config = dict(
    n_layer=16,
    n_head=4,
    n_kv_head=1,
    vocab_size=809,
    norm_eps=1e-05,
    rope_base=2570.0,
    qk_norm=False,
    attn_scale=0.125,
    lr=0.000953,
    beta2=0.95,
    grad_clip=0.5,
)
Each number is 500 + 25 x the weight over its row's rms, rounded and kept within 0 to 999. Layers, rows and columns count from 0. Numbers have three digits each. The size before them is the row's rms in percent of the matrix's.

# up: layer 6 MLP up, 704x256, rms 0.0559, rows 53-87, columns 0-127
# down: layer 6 MLP down (transposed), 704x256, rms 0.0505, rows 53-87, columns 0-127
# gate: layer 6 MLP gate, 704x256, rms 0.0579, rows 54-88, columns 0-127
up53 101:485452482460506485495530487535521495468549505491516521478471500491484462464458462486477496519519506504469484542474462532534520516475500516545460531539483516493528540456482486504464502518509487501484487473514505489489474445505475482454529496513508494492508492523501508518468546531519470479516517490511483500465531511536480529474463531525529461519496555487517491504516512529476498493528
down53 100:460488534515493525503526508512502480547524489529496485470487488496508514466471508496517483533523473472503545486501473512445545505503479505527495529467518502528488447512480504518485484510525455519519502469538454492460429504440474490468500485518492487519470554518476497516502489503487535523534512520493497470501541515492503511513503487537521499561510454510498505493478480506500482554487
gate54 096:470455513548497506536516526500479485501528494465517505485500519481481551502506459498510485457493515464470540515499521532507474534480529484475544541518503466491469506524469511502525522488475463522518505544455538465491431556483459518513479470461453494511464528480509495504498474482464498497512483511465446480475491497447515508475492496499493491485489508464502492469493441519511510479460
up54 100:502532529499537507503520499506461483520493489484527535548500510476519505467480516510500533507522493509470547548497494476513528494513502477479509466508575544489484514464521513463531491464486494487478519469545518499468512474508527494490457509474475468553460465478503481485481525521475481524473479481489534468518431515474513489476516461499509498506524523525499530501470488457529509493539
down54 102:487537523513490507513540509541464509490498488517491500537494525484514470477473503481479508510535480511489523503509552471515508524506504487528510470529559530471512499525497547484512470546538447489501461502507511495499534518492518501477509548476481536514476454469482509481480545465552517483484516467509516447524533499519462453497482523455531507496526497529521548548466498472478484525506
gate55 107:521507505443472493485487494484491486532556471525512494519541530501541526537455516523532480490501456484518442472480515496499474503491512481478452475461500473520510479453495491535475499487478547529501544493492527527464493514492502510540540500513492511478519494514511498505509485501528516544512508526504436483503525514490511499521543498520441528491485500484496504475566467511488486488489
up55 101:487549451521499520502512493449547498537496504485490499507452521466507449535535509498497492520515506503458546521527496543500502470467471508515465510468506522511490561462497488496500520522508499492455522478514516454500500523518511477504507486489558514480495471511477497533519496528528526433517442548492487453508508486519522490510513519482503477523518518485490508524506547535500517494461
down55 102:486452488556539518442474491541487505478488489485516485496494473536497484483466484514530463521521526476492498470481503544527523507520517483507484496532498483527506498483499484550485523511515442522473521476491494456500517495497524532490508563505493483504520499524508498490520484484494487470482517501490539557487491490488461492490506478469488535491527525497486503504461537545453470511479
gate56 099:503532468524474466511538493526450558496494501526513516505539488497557496489471506473457518507485523491492501491489489534511513509486509460485523486482432509465511502508524507500494544532477515519529548481559482524480474504467450507519466485490482506476472494502526499500470492505475517525479495507495493506522526508460505494501499486514514523474453505500514518517491527542504505534512
up56 097:490490481533486509514498501525534479574476494469529481484485486499515515507530508506471500498522498484492521537496471544503477547482462490530506513465528518463505479487519468525464512483490517518452450493443496501517482473475499460465469519479498515501494461492466519500514462477496498514551476478495508482550449510487479526504499502460525517509505496475460537503510513492496517493488
down56 098:550526500468520486484477505480523489480499497539495483507458511524474445473489489505545512485549491504472515499475530508497495451522474492474473510521506478508499511474486507487485506518523526487484507498531455449515511513551503506516489490463528465500515490508515521504474495468488516491480460518504560485471511466519495471560477538519537534501486435471555510508491501554537515458481
gate57 102:482488506489512513523527524510458468508483504487553469483518524533467495460470507458533505491495521465503527497494533484504466528480513478533510469484499505523550491521466512513504535497502506479506475491484511570487488529536470561467483518432468527494495501520508503468495474441509476506487484478529479485511523524500497488494481545510464477484489475508538464454479501448522476529560
up57 096:515462535482488551498507504500530518484505508515495488486497497487495537497506494510499555486510568475517476444535535533482486468469510501529527510495543447508488547493504458498449505503508477519489494448514488511518485520525494481501504502512481504519484488494458494497500527484568492520521498501520468525529453464519481537516505517477463512501478499495490479519514529547501461496493
down57 098:502473510509517503479505519465500504488528517482506509524477493512465525488465501509449525513489534505467511466477474489477422513486495536519494514482505490470528535453524496463461531452529459533513508461495475513513522502534497520504514480506514520479533512517490526512463507482538492505519549508505513500509483508541510557485524476542503492487496504466505490529497495525502492479498
gate58 095:484503510493483474496523519512475535474490491497511550506516515496528482490463493471470455506459494448536455514503469506534524503485500472470484479459495488527499491487435484507520499512537480491523500514482500498507494495449489482517474500513503493468525525485494497497529489507482526491480524487491501497511490495476507504419499445512472508445475510506502564507514522467456495485484
up58 098:497527514501454523534453487526493467555490491480502495481450486496487511500480453507501511531506483504464475483534560508464492459495507539497522478550511501504497486529505520498480506512496514478477546481524483503494545535522452481489443492474528496491491479505490505480476460514528514532507536494485474535504465445513517471533492506493459466512516449473468471482519502519510503469502
down58 098:476473517504530502515469517516483487535489491561493487492470491502519525497462433483498518513485470532464485488494506522499497520485514504558512469524522468525511528482467523513518526458496480490509543532524533543516512483527502504550507508461484486467546512489533500480501485524513498475518531485487498484486499491485491568526489490463454521481512522517505542497554501513530491501475
gate59 097:487502463498475499495513498522515508487538523531505508471491506510491523573523469486507448501521472486500476507507478448508473478539518481547487477497505481487521462482489497527468548497500548515539497484513543470500461506557453497511496505504502571499517504489492448444506501486532496537572490512512502477493510476487508467510506515485488491537486522503489473504559489536512494517481
up59 098:498521510563535510485446535501526482499466488483506505465479472474502511509454520493510505496477512522548474522513519500513492478471526517517506526511505498491473476480545506477481525544453486532480526554519518519513438513485510519506519491536559511503501502474515468483537463494496472452508540511501539503528528503567515499493493539504530455491519477534517501474516483477463534517524
down59 098:513488478535479499480469498537521532483500477500514479466454495535470495499459517527527491455500499510465522509493490513507483503508528524470481533493473567506519505508525456459492514514507518509502525487577447549512486533497491537514473532444552492499523442537491518501551497476501486498488454510508473522534515513528515531514457489514538473507506486516485479531492490535520526510493
gate60 103:530500525473524532499455487521521494557454549532508469510504453483525511529515489505501535507529478484552457492514495514528509501487538494465507525502488505534531505503539497521504498532500517503460532485526459508505501542498542531523482552511503504472554489486521497463512511511495515523521540442480476420536497538502557486498486524539454506468452526525486532498498530505491498505504
up60 105:531498489477516503492549505475514507501477503532499511497488549465497476524497548480488494561530539509512497543508544463462500498459443489491502538499491471475494485528517487554445467523511455437516507485486463517488483486466527494512519536495537484502479492514496479560553489513529505531484528507502433464536498505509540488506500524514503519470497533471508527494494498548519486465475
down60 103:491498477497500471510528542530512467483526473532503535472500507488507481527546499491522516504469523471514502485495486452481481527485500517526465508507492475510494512506475529506504514518475536520564488490521536495512453501479480460470529495524530524501493533499519470527471512481480480521472485489521524520473469523486467513508494478460531503530497466513498504506535515488516468468540
gate61 105:543496501470481478531538518509477436535459484515504520491456509522485490494498545476494549490563527475478507461496564502526502518485495510462480494510480494451493509489471511516516503502513485513495503494512521494485484527542518498493446508505489493483503447512509528502461487520504482519525511519447491522522527506510513468522512518489530495548506529499508526534472495517487489548474
up61 103:545505545485495508488535525527474509495519535537544492505507462540520455496428507510525446504526524516506473469517489495531512474504492525539473497489528526502491505477510537474522512490502478508500511486562514459479530478512514514540492471511498481452497495490512491449486492535502445514519516525501486460498484438541478529472522515513466545496545517501466492488525486489506466491559
down61 101:513499493503474509487518493516511476505534486493457500508454502520549447556537522465466514504531511492490473467459502497539511492460491536483510500509457509517486452547524481558484481479501498484507487500460501500492486482491513491501468533516508494551478501477479510529467484532528468537482491512487458500486524496506514533496541510485478497527483469445505505519550488509457477491513
gate62 099:485521531498463484522529470491450520517474522526508537482440505505490474526451491508494495496477508466505518522502486487548527485531534471501493492512474504532456480532501483535462514446486526520504531498490514514496521483524531509504477473487502525491496513516520533509492498501518494496515475463505512488491492511491515498481508506513494492480475576531542497482521456500484504531507
up62 101:508520506529538508520535538533498533516509438539498491510496505484545539463503512511495510472526516504478488538487452518506461455488486467484498483469506505490502511471486503523538540513537491479463458453484503492482488480490507503486523469456470507463487478494517461482488507513496550493509454482470480512502465461472505496478491468521505495478546505506478477459498468473523471547527
down62 099:494595495533501518488501470519468505480518491529501539474512563510526472499508531449481496509498474507491514506463522511510492529527502509480506535499508504536480564529473498431475527491522461481476465506513529496499526529516495454488487545480482491477498538471539460501480481520504478501531493477497515484486459518530450489535497493492456488475487500515463505517494526508470462547494
gate63 100:516481486493484503493528500548439501527470491469515497501470479470451502465507481470474512527495522472516544481544477475501478501518488464500508485471518530504509527521463498486499474485501501509479483501562531529527472524428539498465486499485476447499527540546508501476546518489501488540481482494518504482535503510484529510515509473509479502534523568495505536521496503490549533478501
up63 102:509525505515486546536511434444472499485508485537554500496511494553499523481483486527521475512464522457475506505504474479515487486513461462502499503495521500553517451518480466504506467512523531507497508510472478500498526479496447468483489542501458508515489490505460479480481488473491520449450504515506491509554500478459494491489518503549539485491525519491502519493480486535514496484531
down63 103:496520505511482551451448518589505530489503483486526518467493492485549488510500456544501517488479501548531481517477496513562477471532497493529525487491483489493496495501495443500522464493505462534485475502519513504518424490460515509514486540491447494507491502484488487477493509495492512510530472536503504518486521494526521527520516451481509494510545520520488520469488463480492462480507
gate64 099:506476500495510461455494568588533490489493471472487505536508498485521500526487511508530510472458457471542469511538494465500510535478495523489470476525493554494480514481463532538517500515504520484506454533513489502525466496489457503462527512481521517468506430479492498499511516544554501477514477515499488499533521509507506480470543513488521520471524473574524476457514476485484507489516
up64 099:468461508490482501495512501519496533471514543523510441484509493545491470558450495491529491486480503513533498514490466491541503483479504523518511526516521494494468511543468483475513516527529483507493546477515485499510481499486509489534477484571510472508481492547515508476465531463520513485511456509485516543522462501492516535491521510458494466489500503501510514490492482471497491503496
down64 099:478558476503493498515473504548503503514486468521499526525504510511513536516521486532478516492482522508547489512488521486507498505518480507519486502511466531458512518513483534454475467504499510465526463528471528530458526486525492522526484515503493540495459535513474434464502511493493500522507524489497473472523483516511510458517525526448457446536485508529484579534473508530488509524536
gate65 087:534543518504499484512481503469491556532482482497472515451501514544488527506487499535521538504531536479458498529486464505470506532493492500454498540517527493530476495498498507490490526540466493506518495459499535469455509500525471544518474513459483512499459559507506512485485481447577533558462431496486490481517543443501512517513460481500522510531517556480502514494460481501490510511519
up65 090:474520519447525517504478492502505499508486506466462529514531480475488521490505535514526506495512538485522500506467508525525509513543521460478502471471464541536539449542531564481513481456541495526509466505497505474526529489452477514456517498459494511517468475516481483479531482513474478498497519481477483511431486542508475526464512531532532502493524489525476505506534519487479496502535
down65 090:484519463509507478509494495443510522511502530499504525484487508512507522494528504449450530475443473481482491519510511450492502513520507547501497500477491489521475554488488531486464526518509518505490492482438447522463490508534454462460447488493483459471470511481531526484503505496502502522490528565511448502482494500518494553523498528513489487506467508465452484481564449497528488510495
gate66 107:486469593483466483493513494492504480484501527501496470479508493560479496478522470524488553468524478475482509510509524514540503465493483505509517504518477487500504501508471504480497483443543558508515502510513483503513488500497484494495463455539460510502512466524485482520495512511524507526506491503479490503499529525462534470473517516541488557520481513513445530494486504480443507493536
up66 102:507486501447485522491497502508474472494531539531483512480484534511524484483508541515518498490503542476555519525481528550497498467531534450469494530492534540573528511539499495540485525492505503486501493503517517488509551492495515501465496522534499530468510479467501530454525490527507476503488486478501501481497476527482462499534475506460491481508501538483471499502491502496499443502532
down66 099:491504538503463521501540518496498508537507500537525508519495492494542473496509560481488483501517498506449515460507504522485487493436568541468509505474489519486475510513470481492493441521520491509515471502487500467534508510508479488494499493491492471508460473475527465490474494524488482496505486480456527497493501522498479500502509541490488536537475449538512471478536491462507508497478
gate67 104:483526534476528501542526523513469507494428551533487477492442494518488483482503490528512490488518491468480492525484467495526470509450475501515503513507495513532482521537476495454500520501556535491512516520498478481495494503482507529511477482511469497487494479522524457506495496505503487448473552478483499500470514519503511519502528522508481519448468510531484540487485437485458526513509
up67 098:493496539527487473528497529528501530473558463489509488540504504499490493466516515474494532451523515504474493471457523528476519525509485518513509516487468493460416457530526527523500481474503493453516478529466524518454475518505503493532530506508528549496518461507519573485549482474478495521508508504480528506508450502500486488502492531518486552490481472507513456512467496509501492525495
down67 098:525506523456472496527507448480515536481493484568496480513501528528509507484512499467479552464471479480462504472444541489463472483518539510497523564494469502518484512505508589473499515492462550459475504533495481486476517523549446449525525465560506531500510468505445509507527511489481512487496472466488489505534554484471471500517505516520519501497517474487495488481467494502509519479518
gate68 102:492451480535517483480497502493470473529471543468518475498497507531468496495535539532482493500519487486499513528539488493499482501491521473498500501476498482510536483492406449465503512478514490474505511501521448553547509525464504484512500517531494463473510515508535472457498467552504506489473491511454500499528510498490524503512458507490549499466496506498537524506513518475475477513504
up68 103:462495487498485552505535474460481517522520489503483502497536480519486524462513506477450549496518471497467525494494485496504500511503545467509494502504515497501508466451479504440522503495526526552525465492519494502485506534462521529510498509499482465518465494484499509489530505504516451526513489555470510444486539514501520511494521494489487541504501494513459506492475499502471465472582
down68 103:550511471549474501480515504474485492465503524524482530535511517472503467561491486533495489470530504473498542539472529466514471490465464539509489532505518484523526504512494491484489443464489501521479497508499522516509503511531523533522517479500479463510488492514483544484530451492500457498447480514471451502496491485506519507483528547541520490473483455527487490523496490454507497475479
gate69 100:443492491521495490461476513494455512527497515558507473491472481542508482515482482520480536529523563467482514533546521527538478458538526495508458519534479450524528500471483524515512517512527509526484491486526513476503474510504458511488506467549511523475454476527503494489569485488489515540509514488519533446494515548503495493511483497494522504497493500558511510508513520530500514510506
up69 102:482532480515507508541528483460483517530459467521485495486486508532487459550535492498469502551525496498495481494529529470492504474498502525483493470484480437495562503501518514474533491516477487477558493500452456502499491528550514491507428477513549490474525496494520501523466545515502469483522522526476473502474491527535480535481543498494501510501513463533528500505502550531481514493527
down69 102:502467477478502473479459456546523489495535483469501516542477525497481472523552535491487561504462452526539441501486457520492493521501500510439503499518506479457482506530484498481514470496493476523570503493497493513511521469467509482487497493501509505518484525504488472491454539532529464559481517516534513487496537525536511520463539535467505533467505479477507521496488482494487501511541
gate70 101:491475512480480530526471567547549520500550513520482513518476484491488490435457503506520455507502430505541531497517488500531479484495526499541506507483498495486538511459524532509493488471493517480502512498506511515508498494541562500508487505511470498495516494495481491506470491530513537462526545524485494456484509522479497457490501473534469516476492485531514491527520495567493491514512
up70 103:503503528533501461509481518472489493450497520507552507519504535498490529478528534508536523529470519502491465491509536523493497553505528531486556480496498516485504502470494523499477526549498483523520489492496481529472509534504491499528499533438501482536482476478496493493501505514523508481512494481463507496506471473521515511541538456454468526538505471514486464552558502474490454489479
down70 104:506539478503510475477526456477465485473471462507514505526510579536530506531491518485506511471465521563473478465476478492509471505483507479494510482475519539496493500519518500539476507537503493508539493534491504509509521571532484529508535517511503487512499517517471481475516482458484496476533468475454523519523483546533506486509525540513518489521505461459479495478489537464483511505506
gate71 099:479488517505496471513532459507446498500509500491469553528494503476511506524555486447492516531487508451558501502512514476429517531507540515441533516547490486471514466498484505503499478502526556515492553506460510518473476519496479499479473497497524513505519473535483482509543513520502525505462508481526500512504458535525521518489512496464469510497498547499509538485516488489484502537515
up71 099:524517509502487509496460465467519499476485485532472508513515457517552479503525487534506533499535481503511513533500489525511501526499462529468517489512483519508526502509499480505547532522519461461540479463489500490494523500452495481465573469493453499516477448538505538498475528511540514493461500510536461491512491486492500527476499501547482470515511472531503513477484509538492532477513
down71 100:478509552504523520464459492548524511503485465529493476510490529498493449505490496528521534519502497557521499510510529491524502482462479504551465509525483485537481484516465467509491504502498466481511504463517505493501508525470503489531460532521457519481522504448502485514446465532487491498519481496511502522534546528480567510442531489497472497503479507430512517523525502522496479522527
gate72 096:539492506528522509542477466469464508491500502516479542513525482511549510542488462454485541499494523489496474464496484513538535493520551471467512467492547475531496474511497503475514511518476502498494506499522529544491500490496512538533506517546502478477503441481558518495485507510505488509486494504529449489499516483516539554506564484519507494499510489502546515521516539495515540514512
up72 097:478456511507519498505497539480501506509457520466497509517511474525483524506526545500513466528517464491439522492500521449490504496519472522500500489460464556481497497483540537444518507487460468510475473473516485518494540509533464489492525495468500508437467483464503504517509542480462499485486481538501515498521538493478468497506481504495499538523497444479521507494495496495491485504489
down72 100:519492504516503478534509491509497512525474463499463529532502487512509472532485504444516543462489456551527490487454510492526499487475530498453513528506541510518526491522474490499488481541494475535491503475529463514530521529493472540531525505492519534493528493517510481501538509495492495501491481499543538507471519470536491531500573527500460478484518503520476523527507507517501466503485
gate73 103:507458494490525476543495479509490523490498458540526502480485515535475473503506480507496477522453508492528482454499542499494541498459514481497485477511488454505509507513454503478515495514524461516469495500497443495515458498506521528487491503514481509449506463521480491534486459529511538469531494435505471497462518509502474493478516466516493512466515556424483510514491516483497524519453
up73 101:482483512501489531478490464498519532503544499482502488537498493520506461506499486462495489501533487507554499532492503446520511509497506537534481482507466487508532449499505512486486520519536484527531466504486496514449532491460518482486505497533495544538502499525476508488547544497479439472526528524526497542530478460484440484542504505473532518499495512509527473518506448508466483512486
down73 102:552553500493461505475497475461456476505463459486529519448518511502534483500488523526508500512486562443510474474481470541498503539471514491553536507493520534482482516507496483439487489516540527492512486484442523484530498497516474489489527497470489499522464487511512482506527501519531504477523547515494488498490497427497513458517498518462504510517488529467522480492503463535512472504490
gate74 107:499463534528472480536484504460520493517458460520487498482502485467491466535475503499484487469481479471496476469534511494480505499484556464504491462488475519510521514532526508476479500507498511502485474507503466535485450501511532515482478488500486562502535517465524545497528481522502483509503524455477509513477505502462553498489478494561490445481454518513531508503515536490483527526496
up74 103:595447536514529539509488510493503482540482508498489503481505504527526493484505499464515499494487475526552439508537457508497511489502544518522465512504523537494489512523468547506502526501481526475458475459495494443511517468484452512478469502527513488488521513514516526504491523507500502509455516522532524475504537501535528520517452517507493497512511525492519509474526456458470480433530
down74 104:505507497508440503481494529474501511541530531532511486516463450529477517499504510489508479463476455463499532518489466474480497515481454535506506482465477528450466495527516509499512541470552520505486523468513531499485431514503438506464508469540504527495458503462484462492446512501460517505513497484485521437495497475490505497517479456527465495508509507473502480532488551518522536498520
gate75 096:508484541505497488527467504492496529499466552512495482523493499497510494477485498491471504532514479463530472497501463474514519517530508541497505515498514506517487453537505545497526471461526488522484490516482519490518448469483529494512474501474541510489484549468506498460490481524508499507490496493443509486491523513527510492514546475517503534473519493481500537474456460483482525453479
up75 098:501522498465509514479480504499506508510490496484486487456514508509516508501531493464477505466558528491528460471497469480486507504488454536478427481512495512540524526520493480521489432499492505470494490500510495514487509518475461540532515533503504529530524484529483560519500527511523514486507517555522572523508494504502514503489494491458549466500509499443473532534476506479454537486485
down75 097:487468557532510462478471525556530495512476483483492522470488513517510503535508462486522458471537484485520469484505529515476515518510477486487535538524541467546517483494484517518548523532461514509497500471505475515494524435475530506480502467491511431511488536468518487536515518511472496503505504524467507458465502506503521555526543552498575522508554478491462499481499506508493488493442
gate76 096:495464497486520524518491491523478507495490516484481474514506522477485491509509524531468507523490509518541479503468445557480474478508504528530540482457481485458458486484482525486509493533485567496494500479506485544520454546466494488524499512525477519527514511546534501485526484509519546481471530449471513521490497476514524523472473487529510501484544521504518501477505423497452530508523
up76 096:483517501518459479479491515486500510488513499449471480472490539495501504490522455517473511487495480459492517527535475468497469490496472514483483518476509504457507496499518536508526470532543500554524569480468509487480497493519494512512467518489519474467488492493485488454502479499515517494529517517499507495524539469497519521524483495437506539510550555491470531472508512521523480514489
down76 098:525508495490473543478497492463508493513515476471526486530489543503544496454512538469519539540496491527520466538514542522507460495537479488489483507486497493501487477497499476491473542516482521467526512496461494487492479515542507481562530490500478510507548494501470464498519535499503493545464531500560537483505517516489461481536515523527497489506483486508542464495510479523501470503472
gate77 103:505487454542500469462497534460487490519495525495455496493531483507485495475485513477500498483497481479460463492507535515490530500539506510476475485499494521486485503479474527519546510507514502485502527491511505508505456464529531520533488509506507493516489521526480502476494507463477483481498460513522465473487518525478493495501527451508578496467451500492500496456505437522512485510500
up77 101:484474513494489473514479511521485491485489507468503519528534499496529505528521461518521514483501470511510524524478554463470478583498490469491491490492500485491515511517466486450490455443500490505534480505512482478480512505543489517472538519480490469539477471451494499525484495530490551477474458504528558524484482555488469489537509509467498498521528500487512512490520492470547528497518
down77 097:457468488494508491494512499479501472542481523523458548538541490469493534559506514518490466448436482479483498494496488493538486548515449496498449458510521489514569463486467560524532513499550506466491456488455492477499504507447493489460494511527488500542474517513477519447470470464513531495495510556501513540540495494493503476481549515514478483484508516537471516505505469533495501503497
gate78 104:548498533503505517501494507484481532484495528462487491504458479487578561461480527500514481500503481495514508506507493467470461520516525512460471497528458488479523492505475464528457525521539514513518526511550500510479500485489509498505489543528473491512502488489533461504474513502507516532493487527501472517472542485508464491430542532487484488482511501507475494470503512534466509502510
up78 099:494475520534540474480512505502475444482524468506514507451509442515517504493478473511529497536522479503519528494470481489513470491513545524497481466500517538519472492493484488515470493465470508470519487443532526519475561521458488531492510536468503507484466512521471494546492488539486555463485498500505487474487486440452499481521484496484518482500476512485509517492483519504500489515514
down78 103:488491478449493501478490517507461510541499466486590499499535527504538453511454518508481487575498519503517468480512490508536525482477478524500508504517491465537531496481534510503528489473466531481488519489450518499501494515537485524496517550509524513529506507523497535448513511515483497469513502458465548484512485507477493462518474527483516490497491513505473546484447511512552470506518
gate79 100:529474483504528553515513500494529518509491493508503510538509498532508498474569486490480517497501516538500463487511485469508485496481499498459506522498468512505491520485509495551535466495519518529526533504517506524527511511478515487490508466499481520513521505477540508502479478492475530481506526485483520488512519494449520484514495460474505516505499493499530527525545460506510496491499
up79 100:456508501546571498501545490507489530528485530521460506522466505509513547472487516536465485555519499487493491524537507481491445525497496540503491507506484447517510533499455513483506500480531474489499519526505499510510520476479519487468517515499465473444494491484521554482497483505490480511482483558475496502478505502554492524499539495512495495490487448513501519430496516543486539507557
down79 100:546485535537494504479486541527491465510506519479493534502452520519478467482547545528493504493543509535536492538468499480479520517491535524534517483503475513474533503497442517498448489547525536523511527539509492463464518443524535497494509491449499521478507522529513485527519522512498513456481530499514529512514499481468546504508490506447466486510507508530551487504513484482469469488450
gate80 097:503454480508441491501504559525547524484482515485497491537511502463521474506490497491497492470476493472528475490533461492500539501471488487467515567492473509487511487516432474532500467440533529490536516520502523504491499515503473491518495507496510508539530470481490507490513484495548531473494489504501498485523533472497515520469479504558507486496490470479493480473487525442497506471513
up80 097:522527504510481513511482468492486479525482521452482526477494507518553529447520483485526503497481490484495498469512480502559480500543501477503493525488461537519473462504528517518506555510483486490479552475501544479489503464550472492474475501502492517533522485485498515445543548472505483519549488493510504470478485535477504469505524511506498455447457489510461496477466486526503503537517
down80 098:494434516530478505488543522499502507468560495461472488535499462478505472500462499557514484475457475511509505460528493487472510509507478500484495524484502526491525485493458488547496495498556488487533539455498570502504488503465471480486482503480554485488521457509502496494533513504511490492504481527523477513501482472488520530452517499547521538526488478493488502473480518482490508474471
gate81 101:463493552487492480502501501495546493496480519509542497504503532466514509473535506516498506463529513509516547497513515495507511500505532500476545544523503514516547500485516475511482501515529448543466480512521498550501478505465496499530487464521529528504537524430520491506489475516520457478503506554477561477502520540510497513473509496499474532481455483492500494543555494490502499447512
up81 100:511434517506483516465483480520496517469500503520518500518493547527553489540526471531495488542513506497494491477522510506511504489475490530501464488534491473538537463507515506477478423510545529549476493521512488445460491529442442475512507497503526444509517504493532517451524503489545521487503511508457498499546498508499499506448499512479495520518492553512455503522478521461495501520519
down81 100:523544486524497481525504500484489462467537496496535526486455554504486518470491499463511506491510477487508492510528547546573484484511546530529517480508500496489513542503514496436543499490544568479484492487490507482484507480519508507469521490491509512484504553534464521516521487506493516507530465471515454524493524498491501485513496504509501473462547502537528521479499474489484508522519
gate82 101:467477548521507488457483492503490499494505503533551500486484465486513464485495485516489487481510474478500505508493536496538536486450510512517491506470482485543513485465517507509488469480459440465525520545454510463473493502509510487501550521502486506525484550480439514474514498509519483480497487492490489489461520508515515511465520502529551515462498525549499500509476499507506508511514
up82 104:523550496506508528477503505497483520513476497471496524479470506458477480503482489545459513453561449500469497474460519509470478491547447480498497491487461489483485515520471508478547537508527518502516529519495507505505525535490487518540485459482519531497496497485508509478482479511515474496498482526514506540507499488504516516517485448498494480472471466497483478523525491477528507537520
down82 102:521547501531493459475567510490548528488493482481512497462476473492469458475470475501534500472444495485529463473496509496504533449523474470508432519517471447509510457500514524500545478448463467495462477512467481515521528531502517517554514513530500525513474504500497535483460499509495464460520491490519506491485560527512487480465512513483502500514517479532531458512517486471479483536493
gate83 099:482511468476516498503473471517522516516525525501499546477515495487471535530511485497499505508494506499501534458512504493546486450519510469484468498504442497522547505483463534526499518499484510486509530528480492521517473553494495514493514517509474481451501535542517486504514518502487510480475491548498470508491512477509545517510506481509496478494513527522494422508520463554444511479516
up83 103:536497506505512523538484499454491548523499477471467523508509490471504496488529526544484486476529509503497512463498516513470475521477488457470555489474484480468505500489516540498501503464506484515519537466532521492516508531517494512477533494540507463477490502495493493486496509489481551491536484532421525511447510514529478491472539487496484476529476508499507536474480471510478508495496
down83 102:499464467505518511504508507525494536481517479483503525523503538481516485515532508459531490505520473517464482453522493557471498512477471531557504539502475493545487450510535475461496473491476487503496457496473467503495488487503522517469570494535506510471582479514537481474492495510491523510496522514450546451483495493510485518525509489467455482522499497533521522449448478504518477487477
gate84 105:506514514459502542501488483500505486501522527504472492500512454531502471489476456483456560507481477482522482505483478495505535522486455515489522537474472506538555483504486498503508487477506518523529526514524491506484475496476510507527571495497466518496546473468543509486500505498502474485507546494459479530488469536453454502461521486537502524503452529515484488532513471483507509448481
up84 102:505517520499483498459493531493501472490499487492500496514500464473494497516475510476487494539491581495494539505495470524513533527526484538507484500531479472516529533518488508506458513572480503540524502472475467519539538489549502527497502496466513524486536493500507530485493535487530514509502480491504523467494513563521511470540502491525511494541487466528487459522488481513542482524521
down84 102:526481513539527516515505489504512502469501486494541509559505505514489536506525500486514537555482468448451514488530449510487524507493491505510489506469500460510495448505470499496493524441495500513493466484497506438471517502475534507466518486532557474520486481485477514475503483531477538542432507507543507488513562505510486504501457498494507501499518511495479504494488501448502488559503
gate85 098:491504482506511499505503476493509491544455484513478517501528509530514506528484507493511484496510524469519526483460498451507512501465507497472472501514498481484498528507507525500555523492468499545456478491522477451509461491527515501509519502480428541519485485504481503445519471505527470511491500522491458428512503526519523540467525474498541493497534463499442459542535520466551549452516
up85 098:509478480489498502501525456502487475483521463454495496567542520530458485483521499508527445480527442502419488529517526484549546479466491527506465522513492505512472473511480463484555511476495452508520501511482490528512499456520466489477522492523505500515535463519473503463491521460535523505498475522521479491496512492514489494462523476523523458536498487474452516465490502493491465485535
down85 098:517457464526506485540480462554526510551508521560483481491484520497479527470508534488507530513475476507473528447447465536527498487489510496514494569495494524524460471488504504513497461484466527524504487476513506484507486486529480509507464534495469487469492565497488474498481499485512487502476501513472491497502480544507459531479503527463472500481484499512466458531480500539517536505547
gate86 097:474494520497487481548532498477513528482478498495561509454501468508495496501549522493447515486515508491480500510479527496498522470531497482527504558525460488524559529539506531440532539508501508502474533486523519531522520482482551486506461496477491531431499465539475509495538491493513497520534519548497498478487500477469486480500496527499529528527548494496505460474517541518493496521481
up86 099:489580478502447526507526508487498454565517486478458481511514513503515495479533527501533491498517496498517478487510495509494485520526508504515492466436485507514489514482469527482535450507529523509526505510460517508450512520501535496521536487515521472539504494495522535482533494507484473481553495548519477433519527523481495523511502507506495491486481504472525486480509518467507514469488
down86 100:516524574478580481495465486529510508513470483536546498502470515517492471498469482460500483488496532515505509475511510499497523499499496488569506516499496520528527510475485478489498488478498515536459458483500491508496511466469537475520507513456519504499503462477516551517475492480505508487456493515485533487483500509501456476478532480463486515534512492468501502497527493493524503455499
gate87 099:494485529491536502490520508548460493510506489488480517496513422508491458520468518516489506503531510460536489530531496505510573473510547504435470521490491522477528485506491493482500517532478518477479526535519535478514472487506500496494495550509450560447473492524471492494496514508551517521480513515495457499541526466519502484518538535500522504515499472489515475487493507523451513501511
up87 104:502479551520489548520482436518496506512479513503552487504507519543511539504524479464497521521447490526476486484515501485508490529508481498477465513459540472473510542518477502473492480477520520497498509503499522508516512535482467510534469475497537474507505485487485523558500488484542527476485525504486508506507468505513468513489455511470513530522561495480461464502498484486489533496489
down87 104:494526529489476508505491464471511528490488507552478489492455538504476506458546490508489524494519521455476500498472511519490512562532502467471510509455499461463507525500491473506498445468520518468512505513543506488546508538487490466535527501511495515487522546498464447515492490445509515496489511518489496530517476495517495505484481486518499495458531466494476488548468508523490480533498
gate88 099:515499483499489528499489511520551510463476486508513460508534480551478509483483505485494517543470511477517493490529513516554515494512531514482463497500478508531514473496496522507465532529502515492445519485493524511511475489513547499536507495565458514505534460483491526497508497520457456524490513481486440506528461525485533500486493533498480529474511478485502509507486471501533520491518